From a checkpoint of a small transformer trained on Wikipedia.
Training: 170M tokens, 10383 steps.
Each number is 128 + 24 x the weight over its row's rms, rounded and kept within 0 to 255. Layers, rows and columns count from 0. Numbers have three digits each. The size before them is the row's rms in percent of the matrix's.

# down: layer 8 MLP down (transposed), 1024x256, rms 0.0682, rows 18-64, columns 64-127
# up: layer 8 MLP up, 1024x256, rms 0.133, rows 19-64, columns 64-127
down18 106:128175103177119131141119146154103096103152126132124103113151137102093113128167140113120145144133099120139127069147142137109121152142111138135157112110158145192122123122116102091145114125135106
up19 101:070135113158111158131157134138111152201114140140130103124152111153111119107117177140146146142137142108129153147146156056092144147126134144079136148152139109123130115102148101117148129114130180
down19 110:129151097122147129095159125113100115134126093126108120125131139116141152110132102166166132080097114136127076185160165109132126137069151137081120141153120109135137150162132129095090101154122138
up20 101:147144133129125077117171132101130154093079128108114109138140143122128086149165171117126120138109131099124135140174128112148140127174151131119146132106128142147176124112124090114144156132130059
down20 102:100110136107109129093083158113122128125106127118144162102140082129109103158121123140108142151114109132132167115166144122178105144123180136122138119127123103134084113139093152130126090105145166
up21 101:132131099139135117140116114147133112152117145129135140062138148142143154116138180122179120124131129126097090070165097136133120099126123111093170161110131132112140103151144189143090137141122173
down21 100:096195122133153131166148144117102140098100132108124179126122142125126159122104119142089122123121127147081098093111123102135131141121135103126155082124072133128082130133135131112101145154144120
up22 101:120121113136118108150120111138090111135095079151168114142120160095146145135129180081150139126101169124179127126119133136123138137122137129135118070132137113134174093147110128147091158103100126
down22 103:148095110120121141183147112140132102174144089099104099115110109089088141115116104120155135153134139110160113108108131118143126113157084136144136093148143134137133065132153113145159097117129111
up23 101:095139139131145088142159115115154112088124110072142156124113124125139119163082135139144163125121165149116130145127109123163116133104113126132098171237121139154164162128142100142161128108152128
down23 102:109118142136153166122156129115147076122143141111147197081104119156126130129065136159110164128150138142123128110095109113126097113134104106143102181126179163104096146107170140168118176105135134
up24 100:155123139161090102097137096140133134113132148096158128160122099098120129128094146130100132119169125101052120148124163138143112126139083121118114167123167099161106068124145138128146146132126134
down24 107:138174145098116139102109133117132124110140127130149081156136104117122116086151150143120148103134115120103136101149094098148139089121142126140079121113100095105142109113136127134107142144130138
up25 110:159125145133118129146122103122118113116124082123137123116149121112137132136119137125117123101113126131136103117117149092173183120074161169102101090113107156113123152163131085094133134037134103
down25 104:163136150139101108161130112170083149112131157081101111077119098141078162112149131173097134133151109135147100123118086146100189139083153104106116121140106115093096151131116118094131128072108095
up26 098:106107095118122066142168146157109117143100148131124137099119127144114073146113134122106150123064118159179159146158156089162095113085131142101167121122106139157136108098110106135135147129143118
down26 105:116092103138151115128116145120104148116150100097074150162119144151126106183139083127153180124111152141161150086137080107077110135097132112111185125130099139136113119125121146107163127155160162
up27 102:119074114141156138100151193113131150116126136110114106136123127164123146128092170139133117119104141136157111108139134148083155099150110156104142123128154117141128105162075112109138111097131105
down27 107:132141165151134129093178115158107114131095119112131173069125131138128132148125136131108126119137156137111100120152141143144125102134100070173199141104167121143112178121161130115163128098127103
up28 097:105150108134124132108113129144142121122133092122159137133170121105166132098099161136123171103158122080153132097109146086123155128132161136115106133149118162120143194146177130118113135120120134
down28 094:104150132077126100120141123143123103113105136127113090123164117121109159148141157092153142121114130123152153132103151132106116152106043152103101143166084108148166156127146150112144122163133140
up29 096:108071170128089109159112087167174100099113136118154129102067128142109133083126144141115126154134158102115118088141116142137125132148133137173113102143163104076112118125110137134140133119131125
down29 097:148170122133144097151120130124149092101121126165178162096159130164121128133161132180178119122118115119149095115145116130112149133189138137114130155111124111158116135098119101092160167092098119
up30 103:101130131160089113137133139096091160111125161159130118140110105122132160117093103150131147158136147145126102126114134088142126117102074132111134130122119126128132128128147104128106125124096102
down30 102:140134152140111115117166127112170115134158126148102094079133134143150145151109131113096150132178080118123137130136123165130174138130105148128172119116138110128077144105134121148119124124175146
up31 102:097114122140143121126125138147109107137179161163074168167127169125093102147117135093123128126131193136146125110096130152091187153108176141163143139153156139130126131121089093132099140126118144
down31 107:125123132115102151160129183134137181128186119149142128155096098123135092144116126154112134139157178172146140152099149060136157133104152120176177169100171165133119178106147120114114104124130138
up32 108:133185096134132165083135137144094123120106095150157115114139120126147126115111149121122150106103123120135144163115115126133171124142140147074134127117135109127148115114169130156097178118082107
down32 111:130144103134080139112085118150102097159122096140119196106134125140118141120105147130144146123141156120192110132227130124143107167154162121131142151127095114129110060108131159145144179106135141
up33 104:126121119153087109123127122122128104119154151120159120149124082157148169126102135140143120140138134141140143126133144126113115131134104145146115084111122154169132155164123095123108159136134124
down33 112:112125145109110147124163119096113148154112122145132149104117146097117133158099142119123152157174116132114145134096137126142157124137072139144086154109136133103117155132109125112118129124075127
up34 101:102057139125126161136130148177067137138139146149150091147106145139097135169109093124147105137165120183127129143099122096096111094100094093105135108175094111129148137105110111132162125151160111
down34 107:144160145098164119106097160139170118142146106108145150104121110089112131071164110126112119135129113104112127114116103133133095121105105120145115144129078107131111118144086175104074099165130084
up35 104:065117148161139102036150151131124141099119138090154112110126105141146123132123159160115133155185150111134128119155136112125145121138147142118149116129144163148124116162133108136154109103125126
down35 104:115128126119151193140107112127089126131082133091135134124130135120117134089089154117146153155075071099122107115115174139139117136111129170092138161105097135132130156171129166137066087139126149
up36 101:099081108126128118130123125142068090126149124117131068152059095128155144149134130118081154154161117127104111116097134133147150123094138147102099124129115133139118143173134118117169110162123119
down36 105:150132147153122107131172136148171154082081105079171150148110094118118123152135105114155154095145113117101161121138162128116148122141094116151118184148136164087141137092128155122139124146104138
up37 101:134113138152149104130118138155136119147099124096124146119161154083123128112121103115136087145142139158066072108121166114126169117103140117131164140119133130164104120153145132068087132149133109
down37 098:126086138123162113130131122140139129101096127083096135119101132106110155090119148078116152095129131128069155123129158069116088151144105133126123162113131099102117126083094126120117128133149142
up38 102:100143136111137144087154132133116111118142098102155139161093158113133118161146108129153118077154170123123149146106149140127116085155094069123161099141155166148106109111098095142085085120107142
down38 103:141124119175144124095152118117146129137132108074147163116132126124117120141114152134135160096138155123095119145142147129136151134131138081161124066134088155135143158112136138104086124114167098
up39 100:090114143125129111127150126137103164168146142096118130124118102115090098117112103091108122102125142152141123131153085110187144134130166118097122154119091132122108144136102121126202126059136098
down39 103:115101112106124146120079133167113179102097108078150151150097075115121143119159132108101146133164098138134140137106133144140108069136168099141146111125135141144102159120094106169078127131100090
up40 094:111171122132116144115120128129115115166106128098173136116083144091159158110171151119106124094151101123117118139107129145121182151128161102169130140093142129152105179140137131143100116116084095
down40 095:109095136080139145123107090108099140166114132137153145127143134142141080078129140109124136131163085111128123159077125127117154120117113124126108120120144134142123118106138134136148161113162082
up41 102:122146127141135071132151100087144158114097110120184129126092157113147140101123158130151128127100123128178109135126091128085101109123104111153132072198085135147130148165099107123153123154130146
down41 107:132140146104129141119138128116148143108126132099127136114089107144135134173135155108103142175131132109161126177132115114111138147139115099125097139146098127144127153095120136137118125136101133
up42 098:149119131165163130131155148110161104137163149137142114123106132125145173149143121170073139134187121134119124117138109121089167104165110107118130127123143104121119190131116152119136146109154158
down42 096:112137135133161079118122119110151143122119147110122180080072154141143137154130134093168138152102111128125155123157096119136115160142089143136144154145169158119148153107129100118108162115102143
up43 097:136112135117121116191150179128140148135134143107135168186125104121138165120128101123066139101117129136160099135139087102129121132154077117163102101125091110135165176143118124125189117114155096
down43 102:096110144116132138140138131083131143149152116137114129138140117137125181114128109146122098147115159129137158108132132160144117134159130140113118059198144121129157135137154131119177090095104134
up44 100:067129119091143128078152166122135119125067135134204091136098117124112121140124142102094148107133170112123155126121157135135166073101130125100127128106085157114152133151087134150111138136118145
down44 097:137129172113105109091137124164104141122131105108139159122161134158118148154106104083116149123158183133145130085122134148126161093132129106111105154122157104119138148148098173123176106114151129
up45 096:091156128110121139114122111146102125152133090146131087074167130128131113142117125104116094105154198165141127126120142090145129169110151074125153083120105101124106173159106137135131105120111137
down45 102:110171135158103153113138112128127096171156115156118137161095115138086136130122158111130154139087181171121167132113151107133123170097119118098177104128082120117136145137141140074084105111097103
up46 097:142140099132108130146143120150127103127170144138099090097174097101113132154101092125131137098102119086092131141128124116091087131161138099175142141165101106101118160122087092117108117131129101
down46 101:110165159144106048184142107099110087116110142148147162137130111100157169142152132121112124143098139095125154147154118123103096145060129145127136162112129074115130118111112139147129115090172116
up47 104:099107137089118094119137087134135056112158124151152136147080124123179084126149135116126172092162137122119123140109094102164141114163126123136102100131151125096135149099175116122175101109096119
down47 103:102120138133101088127148130154073084149116108111088156145083097182140145118122173133155109119167157181078131148127108143144139135107125107113132106132108117094124122108189121122113140101116148
up48 089:106142156129102135119167102138081120108123159140103134135170157129117169128137124148172115101150119095112118116138139089172163139140146102107133139124107071142112093119118126133147141137138147
down48 092:118137112133125127146099083144083098128115165161171118105158101099102105126106133145087137118140109104122134143131145124130136192131114150139142146140154107103134157151131105116148130100141142
up49 106:107133142117153113130146163128153126165117116139097108094140152122156096093110105142136050132124114112096082149118131112099130112091115113142105118131135111100098147141135126122124143119142121
down49 109:132161130154118136124144158101161117126120144090102080106139113120163174122122118127114131126110110126152128118082161131114095125133126125154126158105113114128074152134117114161127149138114156
up50 096:147136146127121114137112134174128110145143108132099126143128080147125135146158104117124107160110139096117122119171129163140131105137190134108115137121144132129147132125122123141112109111120095
down50 097:092150114140114126125148129094128148158144095088130161088152139106160142134179120117183151124115157110129138102118155114152134080152137205117122108113131140157178115123157164156113124123111114
up51 096:116112131105106129098112139128175085081147108106164123169112126117096130138066130158106129135115110132127113153112135104127133117086145124114076147122094167129160095137111057126116132139128120
down51 089:123110115124142185109141103163132113150111100126091152148123132117105102112086144141107132090142141098141118141123099104170171127145113112105097103143140121177159135136091119081141141106133148
up52 111:140114139131186067152100116137119122134134120098134140159130153120118150143112128078073119124122132129150121130141128144115138112122129114101148122173134110124151141143133141120097096113097097
down52 108:114112121147124124147162136113132111102109084096105065132161133100170097142130123098091143126112136114139128157151152137134172160096114107093123130141122135117143185141133091083122096131126164
up53 101:162166126118127137111112134074143151124148160120102142134117089160148129120147125130131119128141150144162130133185150126131135160136103110117124102130149155177124122129101078105135119142145150
down53 104:194120118145147112112114129196121154167126124159108113108102123165153052128114127098133117086135133116125135175138143178098145110134123161117144139152125121148167087136156152093090120099117108
up54 099:147100154133114127110108118110121100162145134149112095103134167157115150110075129165112152158142122111111127163105128145150094113138073140120130141121162072115100109141141094156117126144146144
down54 097:174121139132108126142118114111113113139100184116126154142170115125151107123131135110095103165130154144130122141141117171150116157122115163123092120095138168130111112128140138109134112107136137
up55 097:131120112089148149093128102105095179096114130110153071122142171094127131128123109122112137136111141092115129116111128151109099141151129128177146142132122140114142156141154167141131186126145135
down55 099:115168092147151121113170131124136159125129097124148118136141097150133112161130101126122114113106101096124134137156138084162118162114124131130158153154098099119168133119152117172107155066151117
up56 099:142200128102122142116160105180100144099117117146158106112166129173112154103152113173134144104157178135098103105110148125144116116123131092121138110115130166088123161105163149090179162141127154
down56 098:144174156107097120115135122124102148157110133145137104098148145134119157157108119108140168143123131140121139123107109145166139136083132111141170112136167138125104159160166157127106110093115143
up57 105:149163097162136129097120099111137149121140151147132145118128118136141156123110164052109200111140095110112115150144118112139132136141101142133124148118116152121114136140177151132188137107096142
down57 106:107142128115128101145136125105125107149142158107157120120172125113104164108098124119177088147124112105131129182086140137111102120136122154161116145128136169101144138129113120140131128131125083
up58 100:136139156142138166147106117108098137100107105109122141133161114143171131147147126097103112128061150125138120125116132141147089153055107116165177136163150154088090116132103092134093130108109153
down58 107:109169146114133144121110146120114130138110141117138077086098157142145126091117137164112138121114128175115136178149129131167095115127153155113161130168135167104115124148074119124114164145113100
up59 106:131124146089124138123151161164113176172134136119178112137089117115177106143131111144112176134116125130128133160106113136095149125098089080091134121131108145089097142112150128126161123127161140
down59 109:157114118090087140112140146142138135119143135140125091138095091137148147134127148167103152141115142130162128161122121124118123148132117123107114154144057102103107152147160110156115107100148130
up60 108:154067113141090129163159135120152147124104142122154127162118122113143140118135173086144151160125139132163108128111171153108155127148118141129182121118113109184100083114123129099146121122098118
down60 114:156127140138169123093128100084158092093144136117127145136127141133110111124101172117161111108130085115169162086122153116120148170126122169115124134136149098169134134148136188131116155124114138
up61 096:136061091136137120143100142132181130097085121126140121126120116131138135112127101104097196096132119163144131119153110158134086155151108140156134123172109119112105136153142135138156081102168048
down61 094:133164117167124080129147073141117161083125111136103193110150146103093128107102122115139105153152160127136097104151144130084110127126153105081143108137148102140132107166114155120156161149123126
up62 095:158121151167105104129146144111112100146140151114116136146150124138151177141152157112109149178113141087124129126131114107188124146181140147097119146101169118125119148127127125143134118089138108
down62 082:147099099131104127162170110092112124126148110170156080107068127089137138112131119143119123145142120138157125136142108158161122138138141136128140131114122139137113143130109144131124099135149118
up63 100:114127085124115139111144163147090154116166154139133156152126097151114121106156095143144129127118095142115168134137120166120135099093149121127129130099126167065114107181131097124128134105093120
down63 104:144152139133158142115157093137090107126136165068131147165141132149131139142121131136135140150153137151104109143157122148140133109160135135105121132111139161127116100137116104122181075115124118
up64 093:077121147125135093105186132133100155165142129144117116132154115135130144123117118082148119101127137102048140158153154115143096167144107096160135157089151165168176096129157133139109098143112151
down64 090:124105143132131145119121108115132189136109147154115112144109160121137107145152134146123106123130125125162117176130149176157085128152075120125141112155159138097132123141139124133105146137116126